python train.py --vocab_size=32768 --norm_eps=1e-05 --rope_fraction=1.0 --tie_embeddings=false --schedule="wsd" --final_lr_fraction=0.05 --batch_tokens=131072
Each number is 500 + 25 x the weight over its row's rms, rounded and kept within 0 to 999. Layers, rows and columns count from 0. Numbers have three digits each. The size before them is the row's rms in percent of the matrix's.

# v: layer 4 attention value, 640x640, rms 0.158, rows 201-230, columns 360-399
# o: layer 4 attention output (transposed), 640x640, rms 0.153, rows 201-230, columns 360-399
v201 085:490493535519508499470516528496527502538499488524500499503480480560512534516502529553445433499440492510534521485501516453
o201 094:535535506483508503499513495486506485481500490522504494514519492424483458527515460484503546498497485501511445442472487502
v202 086:483471504489492524503496509503506489470576520474475554489465508476497464454475473482482526500528516545490489478494472511
o202 094:469519505518513470514499537443499501579507532539523460520505493512527545545518495512479469500486492457534508490464498472
v203 084:522523507514494537521524497490522499494490515484525543531480486536486494530486543507509499492480530515507488489450463492
o203 091:496488495542525474527511500505492459488470479539517480460454498491536527480509494475501494467462511519474455505506527523
v204 091:489534536487538484464513487518478484511509497476492520511468498471492454495519486475509490498501516517512484510468532510
o204 099:495485479515422489561498494477512508551519501530496500525495531530559543505511520539486530477527506443485479470531500481
v205 088:511522484492514503476458508515532488523486491501512496470484473473482550508507480493467506501475488467486519512489505486
o205 093:484471489524514481499557494511512524511520504515472515526516554500472484517535517496498490494502543510514516484507479510
v206 091:508497529543475495527542494518514523468496527531509488503480495475518474500504520479491520546496536516534471517545484560
o206 098:522485506494521486462542504492508456519501459517472529507539492524456526462460524516550516501509488500505528482518474462
v207 086:494505509493520498515453482535472501493478493529473536499529479525517531527494511501476523506481489476476453459485489460
o207 092:494476483516478450497506444495483478513534510517527507447477533492475508493505559478536494523492526499520514466500448509
v208 087:477507535512497487488539525541503496495503523519493535491503487506526501540479534523488465507501490486498495482526541530
o208 097:552458456513520519480481477511508545444456472488477485545470446481511508511521476520501508498464524480530528523498468467
v209 089:512459520487443470529500510459493490468534512474502475507504496561512522495497498494538507499515522516524512493499451514
o209 100:525497499484508539486539493511497486505508462532508516502522496515484494514519485471559471512491500510482518484504546494
v210 084:524496508467494493444457501501493504490487467529509497495512497506505500515553528482473528480490504514505487492517484521
o210 089:507479505492498532497525532483531521534531501472528545485493503522479528493489471522512521491531490478489506465492559483
v211 085:518493502486512487502477474461466544512492520529481503461532507491480475514504545500503519530467478522536546502548486491
o211 096:480500493529528496479480497530499514536504520460523482477468503497500482494497484501504460478527534486518476474450476503
v212 085:472469510516522515487469439440516502487482503472494529519476489503457447483471463466477518512462503541509525500519490510
o212 095:513492491489537502513540532504480482523496505494465496490541492476521494533491500501483534500544470522553504503498497509
v213 090:552493496505502502485496530514500522512488478468482508463506510460540518477457461507477490552473510497473514519494480515
o213 096:467448496470473544496521483531514482495486514535554508516452506519518519528539549491522531486494489478496498499475493470
v214 085:538482462531489503513545465485458528460495509479466486482526482508508521501508540502491508516489501470534533511551537475
o214 098:508505518478475522517475507497533466499464503495563511522491492484523502508531506512518515497529525476529501495487464477
v215 087:467510493504504494515523545494509498447508520526513502477505460492510527545497517525525549503487504498542483527465483500
o215 097:511488518472501507487502485492492521484464508507484498484508546487461458448494495542470475502538453509489459496488492515
v216 087:489471509472519473505518480473517499521493513544502483508499489515490469496563509475554451457534502495506520492480489483
o216 090:527533519519488481516507478498473464515518494487492524467506496516520523510481469489473502515507506495504475488511516550
v217 088:533552561477468496457494525478535501520491487518483447497501496472500502486474485480501481544468532523531525482468490473
o217 094:469459504463523506499518495492465476481531512522548513490488473537519508525520519519468561460505528463507459502525492515
v218 087:550511521520531465530467460466488525478505515516538498517539477465469473486493426492469485486485495510509485469487499489
o218 093:480464481468525510502515513534499466530511489429475514430451544515490535518546516431489484510481526468471528515542490484
v219 084:486490547503498488501491493511504491466469496529487474511546508515494472508481494495511482495472528525502463515521557472
o219 091:431502470489512542499471524483499501542518503504493490488476465507517514499517460529459500512512499428536514472509494518
v220 083:451479527526504518496526477538475494511516504519469474487524539546490474523514498441513525514505497512494547450496469486
o220 093:511521488483549530525500481508514502520478500489535536508494534467472516519513528513445487488515531462543494528558535510
v221 088:514507485504487485539477450531496503477503550544472503457505489507495496511485497504503444463446500512508460484493466482
o221 094:480492531474501508451560539470501502531485506479460543533504501512523524481494504519454505521515493537504532494490509532
v222 083:507522502510534526494497516486526517496518505501486514493495470471455516485498491478501518528495492458474504497494525502
o222 093:478507496513493489517529531496512490513451511513519494513485494478542525513462537452495494476488481511492516542533503517
v223 087:463547493521445481492497540466458490504440486519480467474524478526507503505488460490447469422496509463499473491483493490
o223 094:527469519447547521503457496502494485488543500494517528503478476513501497518548545511477492548516505513472554534514541510
v224 087:524484470445501495502511487517490535515486523533492479474524532481450490529495530501499493447499531504481539466526500518
o224 095:488462497495517493471490499501509464476500513469510487501504487505474494505534519489521516564464484534480452517478496482
v225 088:469510476529490503466513493485511472503483500451517528488487484509547500510531513530496498472459508493512488484492527463
o225 096:494492554477519492514471497515495513515535527516503499450496492474463530486495507502502486523515478521507477558540505456
v226 087:477503472466510496506517498440563528538481482509509444502516498499514509486509497542489541508492481516505512469490524502
o226 095:518506521476496506489502504528473455487467523476481514516478507489507480503476506498495482512528512515488478497499531498
v227 087:527458484497537497512503513492460523467477472518533490506470525513517498521465485491487520475469490492517497492442530515
o227 092:469518548496443489532505554526495513533514489476491510453485510494486448488524496505513504470466468524489482470519504484
v228 084:475491505546565452454548505520530473473470527515522458492476469530536477510492475499501523523501500487500508464485523501
o228 094:544483483453446557546490477515478532501493472474485499498502540468456499491495492514502495490481508537506481519502488495
v229 082:477516467497526512463498509528534494512461538499536514505509559518537515525507503477480461480482459523482506534519492502
o229 092:532470505537450505564528510483496479545509512505493516498482469466484503503452478491528484503493525514527504485501492495
v230 090:531497472507531498460452521462516523512488493501473512545529504474557460482568507436487470471504518506476490539488559466
o230 098:479487526485499524519514496514536494520521502478520486455481509544503552515474517525516487549504498512501490457483459454